config.yaml
vocab_size: 8192
rope_base: 434000.0
attn_scale: 0.142
bias: "none"
init_std_qkv: 0.0341
init_std_o: 0.00697
weight_decay: 0.019
seq_len: 256
doc_mask: true
dataset: "wikipedia_en"
Each number is 128 + 32 x the weight over its row's rms, rounded and kept within 0 to 255. Layers, rows and columns count from 0. Numbers have three digits each. The size before them is the row's rms in percent of the matrix's.

# q: layer 2 attention query, 320x320, rms 0.103, rows 228-255, columns 80-159
# k: layer 2 attention key, 320x320, rms 0.102, rows 228-255, columns 80-159
# v: layer 2 attention value, 320x320, rms 0.104, rows 192-245, columns 80-159
# o: layer 2 attention output (transposed), 320x320, rms 0.0983, rows 192-244, columns 80-159
q228 099:188090120104102160160139148153173120110099114142165149126121151130158134080147138122131164117167140141099080179151167141126153112152072125100113158170141128088111117091142120070188165154180182156123074149118110139184153099102099119123141182
k228 093:112138110060138127176150092080125106122144152148147101083083111182091066125167163125160139140118118161133093157050122072155105109146142107157130085105144175121107130097132142160093168111207114101117102143114100090129161134156102076121200154
q229 102:126121126130107107084126089160101162163151126166093110117120068104151136141149181121121148123097123111094090035138065067121126069137101113203114143153114092135130121137132119117138150088127119135151129089091115181118166138130107094186109160
k229 096:122141132147163133149168149102127128163165138162202102176101135154114119138133144119179116137140143135127136154164120124100122106065127136107135180197151119143111162113141094135169086099106154086096099102129087053138112145182147160097170137
q230 103:083138140161085153153060163121109189128082065120142176133174093098109125157154159106133106118135167176144148118102103158112075213132164112111111172114155151128119084125087206130128135123182171153127134073143143092140140150132159126096149192
k230 100:111129098094144110075128075112136074080191111106182174149159140149171136167111213192145131060097131124163104119163129130081147132112142147115186095143151166117181204152156115172172126171176150108066115133116127160146119135084130091129101118
q231 103:101189121118180122121100143146148098210133157045169165184119122113149111107145118135125198165117173114092135057131159142062085198161127120082143110111101070132146096141112153098153124155120147167098146160098112139102155071130120137108068116
k231 100:138133110109127096175126126093134137088163139173189097119098111153130126202138160195132133094103035089130145105064121127111160186085107145157110115192134148174121088158111168124174133165198096123152101179122044137081105104148176146189129175
q232 104:047115111147073095099171086168126102163100122107145147117164102156158141160122115112081102099152135149104175141166135111146133174149152105130152163157160104093125180105187107161148080101098183082150105194135177162098108101133139155173128108
k232 105:133156118088139158156103156161138122129178172126136127141158140089047137132132110172124127173086120119112082168201138083124088098139150154115156119110128108178132167098090111167112137137122108205114161090164132171101177104098152112110136148
q233 101:090116088181116148058120087117158048131099131111094091187106127121102090135154145141083173129147133177149177123127127091096132132146101155160141077087120101220205151128119151153121111120130114121173100206149119136135106136109157096185101090
k233 097:130110095122122146137136110148128156088164123153126082143182155145089179087144143080144187137089102149147120223148096131157146116089151122143145142151147111096122167124138172131199090143138129128122100176179129184137106131137118134114148127
q234 110:073140177139092133117093042167161150123162125131132126165187159149134092172047118172152135113149081104119084073124118098161111120127114115116115103156141034158151105109122098157145185148137145085169165131157118107117068122092113151076098105
k234 105:123167105146098110146142158050130124147116194103145103145077131095120092092127091087124139091131133096118112140121126177110127104166129128129141175121087032111066118082116140116136165136074103048138133157142146063119129128052114046178171087
q235 102:136088117108125134110163098133094128109117132150100121150050160122131125177172153152084126124085186152095176122108112082135118187195093097087152113144127132134146128123128128172099127193115116118146180186094158171155153107107109166158103085
k235 098:137162136133109114126104126126122133098133185121148188138122126079113076116117143084141144102124101104144163101118100222158136073120096111091167123132111200171184159084124085119120136052112063119109142137147062115122139082169101143137185131
q236 097:153146149104091107155097135073150084076145152151156133177071178110136116128107162134087082104131119101122138098080152087105105129079122143110110153132164083106087089072086131074078147120077138159178169173061161153189143142140142098150154115
k236 099:184068125145121076183119166140179132097127142185139133098091102126120135103126175190094112099138115147172039078109101184141175170118123122023196119129120127116059133114098104128099134120101132169106089078105147194133120113106111106145169145
q237 098:127129167126142162065151064089137086134153095176133105089155158122108143094122150156121146087178152133133164097084190154149121104199146151137108098158128113100135122117093085096145166095137097069158157122142113086190145138204203158141140084
k237 104:069163172106121145136083124138119142115190191151118128132147153152177074144158142138165123127094137135136150111124087147189129170088131122105102162189102118132110105153110083100110171116121149129125120129117127130118093117093105104238152187
q238 104:105087196075118107153181130095156158098075100145118126093089158142136070191134158152100078122158086143115138088125116095121064142141139127141157162143103133120154123163144083127162097108154130160100117164166093147065106175100101187087156136
k238 107:143146091070113122118088138114166124136148189131081157083160173150091107087130105093165066163142157116169111159147112152163097123111131111127111106148162144184099136128083112114150094121133147103019122170161155130141132089166134097132152128
q239 105:106125130153088165089115119153086104118115121160165136037191091132163098108140115150128126090096113067146088138092114128153096092088140072107166131209104149128156131143105160136102172101104095079179139106112139116119161143068136113171107135
k239 110:104104140182103090125177195153070157214119112127148130125190148128181127171133137107079124130137087124125185131114137114115081102132204148137115175140165100196117115167138094141115105118190168050164109139149110124161122075137159076144095165
q240 107:135127123103120149122096148137077150156146133148120161102089188172150177140143158087160085118139178119133103191158082119109124143155113123119092127152117166076106136166063121076125145107109110114100114071087176161163131156068174107163185086
k240 101:145114109164169124106126125095123118170119134127123120125185088111163130176131120123122163123179126152167197144166056161133118145132119143139072132174084141127116160122171101078133091131162129174185164184149180163170138088153149087073117084
q241 100:125063108142155088152087101138151136102095171158118125107126133123113130177112159093127095098138119139113204122131134107105089099116092133145069190164111121114152080093090064121117100107127166143140140128123138083180130224150188121116142107
k241 101:128109116172128136090071082134109145106153182149106094181105179092190157114194097145154150108095095098134059104145161086130100211107161119135189120131154124071137126108113108083134129141150155097063108131128211193108174127141133161146141058
q242 100:064121117107160069119140100174114092114131105093117168110128108123094160141109069112136167084094141135192154123147191108159127154148122105085126142114106124146116146082202104188122110092135154159109128192146120122107156121126171081131154098
k242 100:114132141112142145105149178122143121174145083127151155093157136191128173124172175170112085180162136071116142144095125125128134132164133111133138120134182232117127071091134171069089089090119064130119146135211157113067122101134163143130169117
q243 099:114147115106158124140120114063120158175172133145175118163148121117194152095114169157151171140110172101096100107137164059103159148137161091052138168082114083156119148116106142132109140121143123161136161110116132123158090133120183100113168178
k243 099:116115127205172060130158153149117140134111112159130130040089130147068209145138114140122142071145148099114116116136141169155104122076135112083141063143136175137110065100088117157130119102117117134117130100185139110148151109175121160129125145
q244 103:133154209066098146138109127132130117150109090096089113112105091132095093148165172125133148150150165149208157118127144134130132109132117146130105127119105138134105125140246078134084225135139161122144137101130126150143123130112140088102103081
k244 102:130175154149137127124080146041165097189072159151066121159155134149137117175153176157146189160142147184119113188153148180149121092175156159152136102098127146132153182099105117098167126136100138178133140137162193094116119143118133067122105137
q245 099:154122192126120184106134152146161107198150167139137113118093179104131206113148140149154142128100096163105154204106199118170113017142127166074223150140140179112116180156130167148112144092184177198092082104129187033157154112123122121101139099
k245 091:102113157108103142144156155097121113146124111158115090126167141180157120186130139116175132139130151133147165048131132117126164159112229131115031121159091133096172031076086165125173128099132117131158124124109133180068146141079158149068146116
q246 098:174127160076077137145108169179123118130102134082122086146149208167129114094114069176145143093132179123193098154132067089132097122165099150150114086109133142117114102115129133175147121118090108123107138138141131118165121076061123134094132134
k246 106:123144118144116141083195129122071067135176095147148130112131121097175172081158106125149124148096152181139080158085141092142094128101114109117091071162174158063132100145128096094091167154084150075156190140135167104134115110132139134133142121
q247 096:116176087091153135080136160137127126149155116132130099108077121120095104152158109126087131080074081072095159143177085251126126125106143158110098102092114109083146109120106107141180044139100161142155111139154120122148084114145144090132163158
k247 095:133120139180166129109164068124133146083096130129104052184159157128136190157124074111164173129099102154097100124111146129170122219159148102119133118133175089142176170042139113126085130207113144088104132118131166213071106121091144144105134092
q248 107:091128138133092082113207109178139080102173170124106144149109126111030080101099057078122123110056161127105179132168072131166128140118129153187098101140113138140118099107195175134132128145148180139080141125173143103118163094094090142133115146
k248 109:132070074122072110113117118105142101089129163103104137153115110135070189128086101147112127099151063127079137140155104158054117180125122145096141188164092085096173130134122172159111117064053081142069135147135144183085054096155087127145164098
q249 099:113119146148156106145187151156209086179173131097176130147135141160084103138147181130108114083088092087200122105164107131157147123113116181160085160130108094095166146118162150145115101100142151171100057115174146111107110143160088144091142141
k249 103:172111082169032129083122151099160102182088090152119139160094135110169134082128190118118105091127118140091090102094057136064141116191060164120163178110112131124107158125104117180103087105083126110127061155115111112159127125184140157075101094
q250 101:147132097179206106106052174084160101168112117125093143155138124115142139124145109164113069079122136141090163133119114102152186101157154107105093122145151129123085156098145148160143176129128093158141156102132204119147120156155116097117148125
k250 092:087140135158115125110130095175120170131157077099194139067131105140151088122128099126123109178119155118149121124101147125119107139175164097092171133142175102183062099086146133116078061087134064206145172079116139137159138157112184105139096108
q251 104:139081111163129097080123091122135086069149081115149178114089136136124190133096162111139124120099096164158190070122130138137168159076109119200109194159085155100132107097118160092081143151129121182182121085197041178171094176133135084155121133
k251 101:076080102170119109113220159078157145079105155114194098096073144116086072100081111085151125088140100085086120148125177145137102161135114113121146153104135120100176179093119060136157148101142098108117078090137104118097161133143132190150138138
q252 098:159164099141152101163154162114165139083104112132194057127109167077158124095152151151132113138137092133075103139168158099100164143151137130146161187126098130124058130153089106155151121073130115139146144121134158135032086132121146155133062091
k252 096:148120106134101125143135114107143171146131081157137114135126061154176074159065111113110124129088082130141089058128127159177131141090109148087147165128122075143141172080122128140116118112129129125092151144087171111138091141128115165116111135
q253 096:135099093076145128102094121138153111159161123112116182161135135178180118122153167184139208186138128175120101219127088191140149095181132091093134150097120146149119068126153198095094127198168114141100152102118114101109104144144106131110179182
k253 090:112158114154106156111185117093123106173120141166080140174187133109147113165121149127133165144162135100155132137114145121136104123082153172102107131208079110110154169148126120154138140161132138130135126110121182113156099080082125136092176138
q254 098:091082081086102168080112104145123098133158104142132180113117086178082097108138154136134174101105149100126127127155128137147115141130056151101151112145108081120108137163101114139184174148128113092135106105154139151135184155145085094130049104
k254 099:037135159096149051116118162069136128076096129084154110146181127187119089167121119116067167210087157117111099080149117131131184109069130141196105172203135135155099153128135179160124119113165112117183162103137144102145109052182129156138125138
q255 098:100135189124144137179081174168091128065106162064103104117096117149129140098118120114156170143138167106120095148112036154152117111135144172153132151131102094146140148105053167123160082130125144142135098149163128151121134160106082162177186139
k255 090:111167096106132109147120088162111109089134089130133113111180130082126133136103075070116088114132097147171156141176085132098136163089129117095139138125104164099111136178083145133191128181124094103142102146096161148102146086102089109138134075
v192 088:088069128106156119107092127098111175144103188120108170119138129117154210096120150113093100155113130171103152146171113115180071175139132147142099137143103152186137158094177128174133133118118188176151145086059158136099123126152170144138113124
o192 090:196157120115165098138171122132122113086128109164118135162166092145171070146154169165111165133099142138118109101107105106129160120094138121153105187170136118110153103121065128146179110150109137117109111137126150041132128115112115103116185165
v193 088:128122105146124137089122123083109170172152189108133177098148151105090107155170145129101101072083122112197117123172142070101044118136050109126119095141111067109142091145095121115132101114154190162162088120133097158164121155143122122147181164
o193 090:141176128121106108135092120136143100136085133087087120208118185113132168074059124139082146137128172079159122120110127136131113123093174147100127203154123170160087160158137154144125191113142137102159169135095126125111213108152107110079108089
v194 091:120198111095111118105168076108127172082080139145151119131165118125094119153119127154122142200154063141058129151092089138165083174137138141197086110123151079102123111129116137108158106158102114085103083148086128207113147088157118151159131115
o194 086:103153120145165146174060099147162093142158100098084109156134224107159093171130118153132160094177123143146134135151104139127181104168141121127120171181166106127141177081117126166098091144083146138141163158157129082170143180108073155106143163
v195 091:094134134067166151111175174172161129153144161140168109069157142127153127153110118120137163135034141093149109114123156135109145220102136132128123140150160138111172079177166105152176088143163175078157173159092173112107056099085183124116146118
o195 089:128158140102166112132099075072108174139111066149152159181143107114183136100107102078125133123168165082101101071127135103159142071214168152162152134123139136134131148143109123094110133136177105117141135145115085109115120141105109089120181160
v196 091:135101118104092058094154154139074119132150104105156087092130069098132154081114144089147125139079108161123168089108104174123164036130149120133132151108064139171158160199115223140163124123133182166097144152163121118162083115147114106111167115
o196 089:174119111146066150107109141188141138134166063143140133191125098150155130108117082122095134122097139102203102244115123131111173240151116133155158115109145169111106163075100123104105113194163106201162096190116127098108121157118141110108123094
v197 097:178098161138099051134150125128145136161132119123108111088162079146107166118112172196165130154120167132117042102076130145134105149091130093181155122132155129116122163167046140180100128177119158083145063133075138152123099122127144090136087166
o197 089:075067138107170132058159088087143152059124099191126123128125107117144132131137098146147106137184079126135204166133120130119124142127152166074165135153057163128137113092119119096105100149111149068106152154080139123168128173147104146184134137
v198 097:100124151194162122103135155133154144088114145145152133141122227108169199100122182146139112118107160119111118106158139130163138092134199127102116094117176153114104114118133090114136076081158163111129098135147167132111173125166123112165164117
o198 097:106114139125188169188091097113129121202152119142116154063080095141097114126162151103110136138207036154116099125171103137128052091138139133127101067123118196106106156116108136152087152087138098120127134114115163117094116104146155112147066148
v199 087:139104114120131067122087100128097122133069121112113152111065112121150154161109096100104138162138159125144168175097070056120125085125098105135096130119133151129129192139101146091099136144097166172195125152144129136151102132168107120089137173
o199 088:102118122131124158116083117138159105153175075124071146117120121186158092124130147176098216143097111123122122104123132095133084166069122187131123111108145071135096163155060115134122138145175107151087125101123081156139166126123133048131078148
v200 087:167206114112141127179139177167123126150151139057111135159077108097132137120148155152084133097168139167166101132131171143076146147102180129093092129136109128140157095105154134095088134086167103139179070155136141173101120093144156077133129109
o200 088:121102139179099123122074092120163152148090110175146154165068102110146100078050156135135102158166164130139117092089165095155109114073119135171128045191183114098142112129128128082156105131089195093117173155153123105180113087102100145071149103
v201 095:178146127135119153154164121131145125145170176088096166104167094167083151119189075146170087157097092169094119140099142123122109144095165103111126105118074167107120103142134104149090148208125056121193167110112110110152134138075123051128158147
o201 090:068107142064075141089101127052162154152093122142168175151116119109131145088115183095026123077121170107155190143145136116081086105180111121085165092125146148092117118148139158125123147131106099118059191154157136123157172093136143132172127140
v202 105:128154157096114136126086113140100154162161087110128180100141142155079116093165173103082077127126188164108126135149120143169101164142148093174147102172138111120108101088109141088075143122131099089154197098211120106146171103115093209147057196
o202 099:148117172121139106141174136095156139078134154102153166147169128116157134079119093155164110111075114139121082089074134151110082083089077126087126158092015089146093126168223104139128103125174086134117132104152079198162078124136175133090101123
v203 093:140103127146112070150118178184084117176108122098171099103160179140144130113112056154130138207155110115094154162139104137149134155061125117214172166153120134122139103137145122133087107111093140130090130114153089175173142157101130182128151160
o203 093:097152110105135195092121123102162111188115126154081198145180118102109177199203166118115119064128112133138110073122107142154098149142130137126166152100142138140131149110147142149161136143126103082135187120184081189132158172155113121140137121
v204 093:142094160074129127081158125145133113100157093128058079093092118103088145133092155124048152102107149127147113126165116144087141133138150126103187134109095168142108134107110127188098162083181088178136107106126157113104082171127166088101122112
o204 087:142117095130116111091166150138218130138091167192149050091091103140099147099133173143099134106093164068106135118124127042184113115089097092085115096141142126156148169161120138119076145119108127179150129125126170147102159135156083132149137082
v205 092:104118108155148175112105169170053129118169154130117098066098089118122097141163125077129111107159140151097122100154180117136090121065099123136170137079155098125119125106117102119098119156140161185104170168117168128163097103166157110072128155
o205 090:158102145130121142104150163104167107142118133122115128133156163115095133083104154115126148173150187164099108114146139071152085211124119078134089050159106135029154117160131122127116189120078109130156140092159115058189162195120122151052146166
v206 091:125198150121127138150125195108114129203158129097103097106099084108125130117114166144023132174102140071203121146081200126143182183068125127102163193115075117147128135092132202145113122139135193118138171113111135155054127182120120089084046137
o206 090:144077135145186124086127067153140118129154172162157158152167132111110112068114200158155104123105109138120168106119160075093173131186117184140190134124128102134127095109078119131187082074129128171109147160134144129153187149163113096146125093
v207 087:177139136161137116128139083214131102112117099091129180155110027109107114142125122124107107137171165089120162103132085140132071114135155131168151154132121121131134075106143079148114108098110089116079143122150191151124109093121120166178087120
o207 088:149121106153079098159105092129143116145107081101071134151115178124146159115120112158121118145041067146123150137189116166076147087125141185155005151127123092100108152116090120137171131130151180103144140145178140121144128121061099113108018145
v208 091:090147104162115149109139104101074117105139160114168153164139163156149165158040078143093159082117148156106210165110069173137106163098149074163092120140186158155145084134108122117128127183160178196121120152131168118195118121109148181138115142
o208 090:087157123123105255184122122090145164150118054113081117148120128160132149174084119104115110133113104120143128134160113110171129056143148127161091185169150121171163103149066126033122164131140141136090140145130079113134155099151092135108129165
v209 089:158096135067128155125101210094146148120121088140172087164166090117106131133097157153143077139090085125167114172167111129128098107119088148095120108091123108149113079081126124174166144159109168125110046137111140133103107086126101061195128139
o209 086:105161081124175048115086101155117183141118162183091144087167153110117096092145139146170169138125089120119109070132180159106121088203181136132076146143162093085118111105142118157100123072132123124185146148109150098143142117157124161147193141
v210 090:101138071121082144087117084139139080156146068155129130094095104128138101116189109114098135113049110151055146075175150029212115174086178111105184166114122117168138112167137148145075129095125142216124130158183102077094156181171115189085110105
o210 088:159091134135100109139097163139098147127135191083109154115126105086090143105107125096153087120139148147126092117085134130070162169162099145125148121137125171127117139080086104148161181128136122133140110167083062151098157114076079098111141114
v211 084:182096114188115109100138133138113062160111117145171108208124074071168132104077092144188146105107075097133090129119144111222126083093138092136148174151122126107101128094132102148107143114075123116034152127109148159135132128113076140152126147
o211 084:121201111098133118165092113125135207115144132074108163106192056144138111145127143103080132095113126189190128133138125080142124121109133172141118143100181080111115198095100109150120156099127083099191095146144068117121105136111117168162137111
v212 094:155118123154114102087092089102115047205129140117173106113093150147105146069141127131147114092100095127120148134154132117113194133095108114062150099148120112110107110158082106139149127117162136171116147163084129111132107148107122129136161119
o212 096:167089135144104170208131113120143096082117128061097152122089156082109128137159074169101180092118133117091133083124115114119116098138113185059155108108098188099126117065152163127173153071143088117152091102142098132137163127118125139123145125
v213 093:114100111121097177077036136147122137122143167216142164108182135123130199095107150098124192136118122089088114154031157141140099064093107116037148181126189116090141142156206132139124132158179116100136073175129135153155088117112109131176113040
o213 091:128102160122064100148168102080099122128160071127151152160148138147125126114137198176108129119143092131092140142166091105146136092129180112097115150084112154124121126063125158112113104132102100133142140137110095175079156148117101108127146177
v214 098:149139126122169165097102129165101075113123122130108080136142146136083136125130141089096110101124149119113147143127092131130099122177140207107081127109105102160121081086152133130115156125163214116153117084172085098088091116141138141070069125
o214 093:103111117128117089135154134143131176153164161157111119089147189187166157157156152174132137153141158200113044150125117187107151124130092076091253098075133084175153116147146120119167136100112099144113143132107082111126137160114145122073053119
v215 091:112117163060119120117140141108104082159123113147139157138134100116106183142075110173128114136077104155133194113162195208112135074058111105132105080160154103116090090105136152105125142135118152108171130162100163101165147120137125141106112158
o215 089:117128125141148121107100121123093123093120129102169110159159092126123018076147119097071135185135128085145097137133152116137145098127106135200114109107137111154141066093157183156188107177153156214141152118087119134146160135097119168148153104
v216 100:117098149179092112127130185154133117159096148114122203080137140061138143100131103099067154157060100172104142145132120124119184132140170152071125189126095135137129094143130213115094102141173137119151206110143073161082101113128114170112092170
o216 096:145165068069091163155122152158145130166123154155129121191134098116108110114169175135132103152133109089106142180122177163105146174137073180090223175073098124162128095158109132107190107120136110179125143185129119048084148124076122089124152122
v217 091:078128134119143029128106079106135121114142149135088075116127113095077153130119087104132134170166155148136155130060170049123096123118127079154146080119106093181149116119173135091127109117114123152199118143119112152141128134155113112099078139
o217 090:101163164127117180096120122066181096061086116147118146117103147184167132144126113153145079094155126100075113120142110132144112142147106140107134154185129130125104120186077141152099164162182178103081127143186124072181104115091114155069157090
v218 090:091084110172155148109121149145163172119126154174137127143058157080126084144117111116147132129158127144158139162181088117159148128099198159101205114162133117119107150157070119189107111129161165153144075143101097148099085189127093134117148095
o218 087:157092119158085104107115137124140078182104108082155119091129158102142156159146124084119170087089186142136123045124121159104154158162145123105113080122173131127142091113066107141130119075149116125206104145143101067119129135099177159125142160
v219 090:129125126082123131112098171129113128161114075226128073156144083163123150097097144153120110120086127131111105145159082103118126118072135101135134109114104145076197192173108106153131084116136131137085144138154246117131124099144116138099139106
o219 091:171119117068107183136067091103128086115153127153118185115134160163088165065104110166058147121156138122133163099159095163199168163153149162071144176199160116137092151110092115067149129099110100189129105162108100140113105117130108121155171128
v220 094:171109138103074112158144132126104066166131128140109125164121089088089163128091088137210116152120150140139110169115123177096166110136075123083153101159146174122146111142083106093116195091141168193119123155072112169196126122158045120214074104
o220 089:162194147099179132109129172120085140151152132188106163101151121124178115154134142097168103163094107090133147166152097170135116110106121133155117140131142163072119151133177132151164120115153126075127042139138120134136130117036140094143089128
v221 094:135147158136187145159150138093133120147098084059160116142116120207094114169139166116162099102127118111128108104096125130113092171151146125131178142204151157142100137148094125133148099141119142161135143100093113166125100144110135112103153154
o221 090:127190148148132145124138117120163149109132120169114137099131112128129108123121140200136186144144153204090180149129132086128105053162117093189063113140190114138171101131082116094132127137171121146137099112079100110159180081129142117069103130
v222 098:111154164119086213143165154115092156127089128092132105214125134156145139052114128114157175142100112120155109098154134066132119150143188120157093140132204148128144106123161134123146117153148139130132159155155165089126141168093074090119119174
o222 091:048155114085126116162113055140105174102184103169106089079111102142128149114118099116101089122157151128082158146126117127109146090144157137152115130098105107108136174172153175132124152067146128122160116087146158189148133096152139102116147108
v223 091:121135117115121134145158120074137054085132161191111093080129151124119092183171147107150137133119091176127129181111165145152117127110141097109174157120150142120072128097094147114137108154109106163082140100128175113121207107097148167132169097
o223 089:112105115143151123137106123115123126150129133060241175106144075183134093088117085101173120146161107088121095068168086084199130160165139084070102084130134127126134103124128077153164110085084114103132118186115127118086130158179149129169146139
v224 094:142124178121165106142138150077093135163108144107129165122126102136086146131157145105124078105080084135137130119132123170101118084094152135090105092139174100169105100143067131142107114132140108130100146126196154156140116076099060168036184128
o224 093:119104168102122114101114074104125138136175089132160162110139105182132075050146128121082117112128141198088133135159166122117134144145014070102157101151133136161087141106159138113205122116137105126113098166098180063101174087135152113132111168
v225 092:114106145158087116116104097168165098091143207170108231125131144138122125163113065170139093097183131159162087183120093122108112167093099142137132154101128122138145170107136053134093090128125080128098112106129138089146117131109108156142127122
o225 091:173151117140125157102134136124114142144127115083113186143079118107118182081110117113179174118083134146163183090132113147180115139147086167163122113207136143174142186156094103063130143084078089128131197136139029111183147096121107134122130159
v226 098:147171132115148144136187144180117077148119145096210146160165128111082114174146172120120120165140169100136108200153113149168191106107093129161146120129083081153133135154124146145092130172103105104124142082128073153116074131126165211144131157
o226 093:110133112158112107072140148154145133217070145118125167153181151059132137161193068147117171088148091177078147068105179130078067113130090103114119113181211090139150116105172083166167130087162139099156173172160171109117152103183214146127137107
v227 096:060155155120164136093178088074138093177119145095126182114159123097079155134166155127118145131119143143148159138125185079177093142152168144078153119072123196107170093119053117085149131108125161163153125170153106138082143099054140133114152133
o227 091:155142145129108122133104098113161098166128150114095075119100095155112096155102147134101108113104121097080152155104138116096143154105103151125117083202133128115135141166136027163153144086166103103107078093123178109148157122110179143090096205
v228 093:093141082154144125053079110151107117124131135113148126110175189132160150136119123169155106104187121087154110138161142070105094100104187138147131156177124119089178119226127148178145133161131135113138084115169149091155157160137098143101094127
o228 088:127126133140066154196089127102090065031144139088134121105065080152079115124114128082119136207165152148091146107081115097150130129069133144110131153155174152164092089104123082069054148125151108094119149154086153137143063138128164101154093089
v229 100:179136151178170094113070124144137117181131137104168137101089179118218140107114141168115127116124064184153101095099121121194108119163142120102108126132167111114132076147147182160090132140149222112139153090182069125152108175184143140116153176
o229 089:115078171105119153107108169097177151108169021171154148148154145123148123121169134104129208138163120117115111168068099117119125119086130168136173153048085127175125165109109135093157116162137146099132143120087172154114126128162127113068131121
v230 095:164198122132125110128140114119098154125145047098125075155112135166124167147125088157148212116111131101150159169093156111133125129107166134140100129110170057111142143124112151122126143117071167105144168148126191129166106103105067146075111124
o230 098:165123134155139094129111060125109076114079143104100142119180150121112135145073162108101112131118114111125152083149123115150094085066103125132134127184122147110143119093104122198110167066152126190105142075180126110127140176151135201152168128
v231 094:096157103090116092122136225137078088166149128156154078146143174141090130122188128107138137078175125152134120135207134100148129132149077124135128163100116131122171150207127102147100125153109180162125157103109041103089143102098130140088138108
o231 087:135129121166134107129125113124106069130170172146155109135143116127120137154146159117170191163138154155129149109163130142156174144087113129191130150149172141177128113087141126123127142139097117131192168096105086132139124171140212120091181111
v232 091:168173195135186127128131111133161105118144129124097152159189081148076110097112110132113109132139086143175167120065140124107110184175078086098112137094142114134134101129112099095092142112095151108082102150092112081196094120103128195121199083
o232 091:137111136096122129049117151115137133146128174107169120149127142115156117131093098168142188140127129083128093131127100109106049105169123165108112155081114101110111156140141103107119089152097135182076115163138073137107153165097079133088087169
v233 094:121129139155142165095117223201172062186126141140145090129155166121099114118165109111132116118175125083129093074143140162081134113130130163084065174084114100090101131152117162137132161150083150146176138118150065114132119129133093116127130131
o233 092:195108136098129153091120150131167121106134097137087105072087084134158165124157133125166059117070166138153051146128136133166126123143133158158175131147057126180151093100152125119084071054103131096061093063115153132111096067091097103146110077
v234 088:148161111047132130165111125175132167097056143138194120143121134141107101139089100131143114108105104133119166148152105123122106201130157170134105090178133191108106064131106090078099137114083070181099110107102099080124131076117171118157175130
o234 085:130134175128129146115061135128093169193161165080086178146114118073157154169105065043124101127123112173130136126108073160119157088160102120119137144088119125130137114129123135116095097109141144090116113179136147128101076107149173143100148144
v235 095:138170177129142100140123177111108079116154070077115106122066123154088080128154164081128143110134116096087139137187134060121179117146072147155118134150146160043121099132116078159171105080152111164163102114135076135174104160145149176103127166
o235 088:000169084139135086134123130078125118180190123171148190126107162113096216092091112109200121074121131145171174147122107145133157128165149124149070119171128133105128120169124085166121142139125143122140186116158153105122141121111176066101207104
v236 094:127130118100111161115120181171137115088182155165085081108146097096085145154147066080104093103135118117110117109104149120140145140168135127094096150147181145080160204144075181107147070168195153141093138133174164093104140152098141136141140134
o236 088:106123141154151091066110118103140115182062137108140173135175114116094133167207188164114097195160139169159173147159155078083116155132107078113126105058127146141127107137145103090133145125034126150106126118034108149120198145086127095184101091
v237 099:110171137100043153151175244126155170162151138153160135082120121130116118118140168140165107127141123110109137123124161144106166116102149152027129134102080083120122079107117151121116131166175101122134140170104145194143132199153119166093103122
o237 093:197106141179127086148075082144101108126116101132139139128138161120100142165104172098113160089108133108134157215136148106215097162116146187159156141109095151085115125124193188150105183134137158110116195146121089131130141100127141094141193142
v238 087:177126166134153121084136139152110174131150111145100127116143141107114183070182098111091148137117160146111114147103114132138133125108110140119153168133134193120170121120112148093162158156125166092145135149111110151127074185187159168161132199
o238 086:120115076148096139121146113182178121162099052126100106173094122075204073117113184115138073089110102150057159082097083154091138162135140132064104127171125149128190146074106168122144102065163138138163110160104114094160104160161079136125105107
v239 104:186191095121123120132132112077134112082105098139155120175109109102161105115083114127096176081142108086096121095128172128166127109132081093164135130114137105091150187155155119128110121163126181100082110085140121180141135143157148087145115125
o239 095:064112139142131132139085132136173129071160144114106133147156142094116142107149139140062158103160134095153149097122144088160096148166163167151144182183193122172114160119131223108071181168109110111117113119162134101159148137137119202140155106
v240 099:110129078085169105111121136147115189111161171174140141157135144149158155174149171082109119116145207150193131152149094157147096117146083106139106151126109142092101108160123124069142149107128134118140131147174132069077135094117093109119136136
o240 097:110092125166120136121129126157159128166093129177160118105150140164068149122118088155124135113122147113121114094093163176104164123125144106105100108106015097147164105130138127107094135131120103120150163087079096138161076182100123111222133126
v241 089:147192053139138086126108067129085140100152117110166082125110064108105124080095123137134192105113150159098119171084158153129093137092096091114134130159120151107130152148123136113110122135122124155173139182134087116182168148133151117128130056
o241 089:125140132114140150139154210108153117146106161091164140144173181157074123194079128109083196145156079171098114128131137094193124120117146160150150134108169144156154097094139105123119150166166159142103154100136126135123149103078130188099124111
v242 101:135139181143183189144128166085112213151098131104131153114179096132113195129143145140089100155103099131076079111088136161134129172094129130194137135136148097151119087144115110092138098152212133110186210080142131140153077120074144139164159100
o242 090:098159142175151123121154128139110070151156160166132078131138127115160141107099176126118112125153133102147115159090156113096128094122150114122129122122101091131108111103139146104097108196159150091120125106060074111105203156151172159122087120
v243 096:106178161169118103078164103098112094169118065118145185138101149089136099129069102128171154109125135100125145084180082110140160099178107163111114150098164119101172161159095127138094108135162153149093127153096132172130087178141116153084096116
o243 096:185073132083181084156161111123110126106149099136132039160083133133100089164149108135151177165126169187167172167083110103195107119153123155135153150155115125139151193150104102083173155109181112126139105152104161145110161127101093159111155129
v244 094:171140065143181088099135056129120170148159082098127152091146096149093182150121105108139102135143175157121148079117136146102102137131111093128150121133157084156086158073121091169129110087126179089121124122089183147111141185113139116093110104
o244 090:123092126152177158152147178138169118080090136193121100138164180141116106084124171172143122096157131117107074171110064118140091083124150179119055085158113112114137080121076171069132101128115126142058116124101175065182153133119117128120106083
v245 098:161100171130167101079105044071133110189169122103088156130146088119149138129125160114110124136120172116111156136136088103129126173168140118120114125155090108123152089153154108145133116126109141174120089152086150127143149136136151113118176058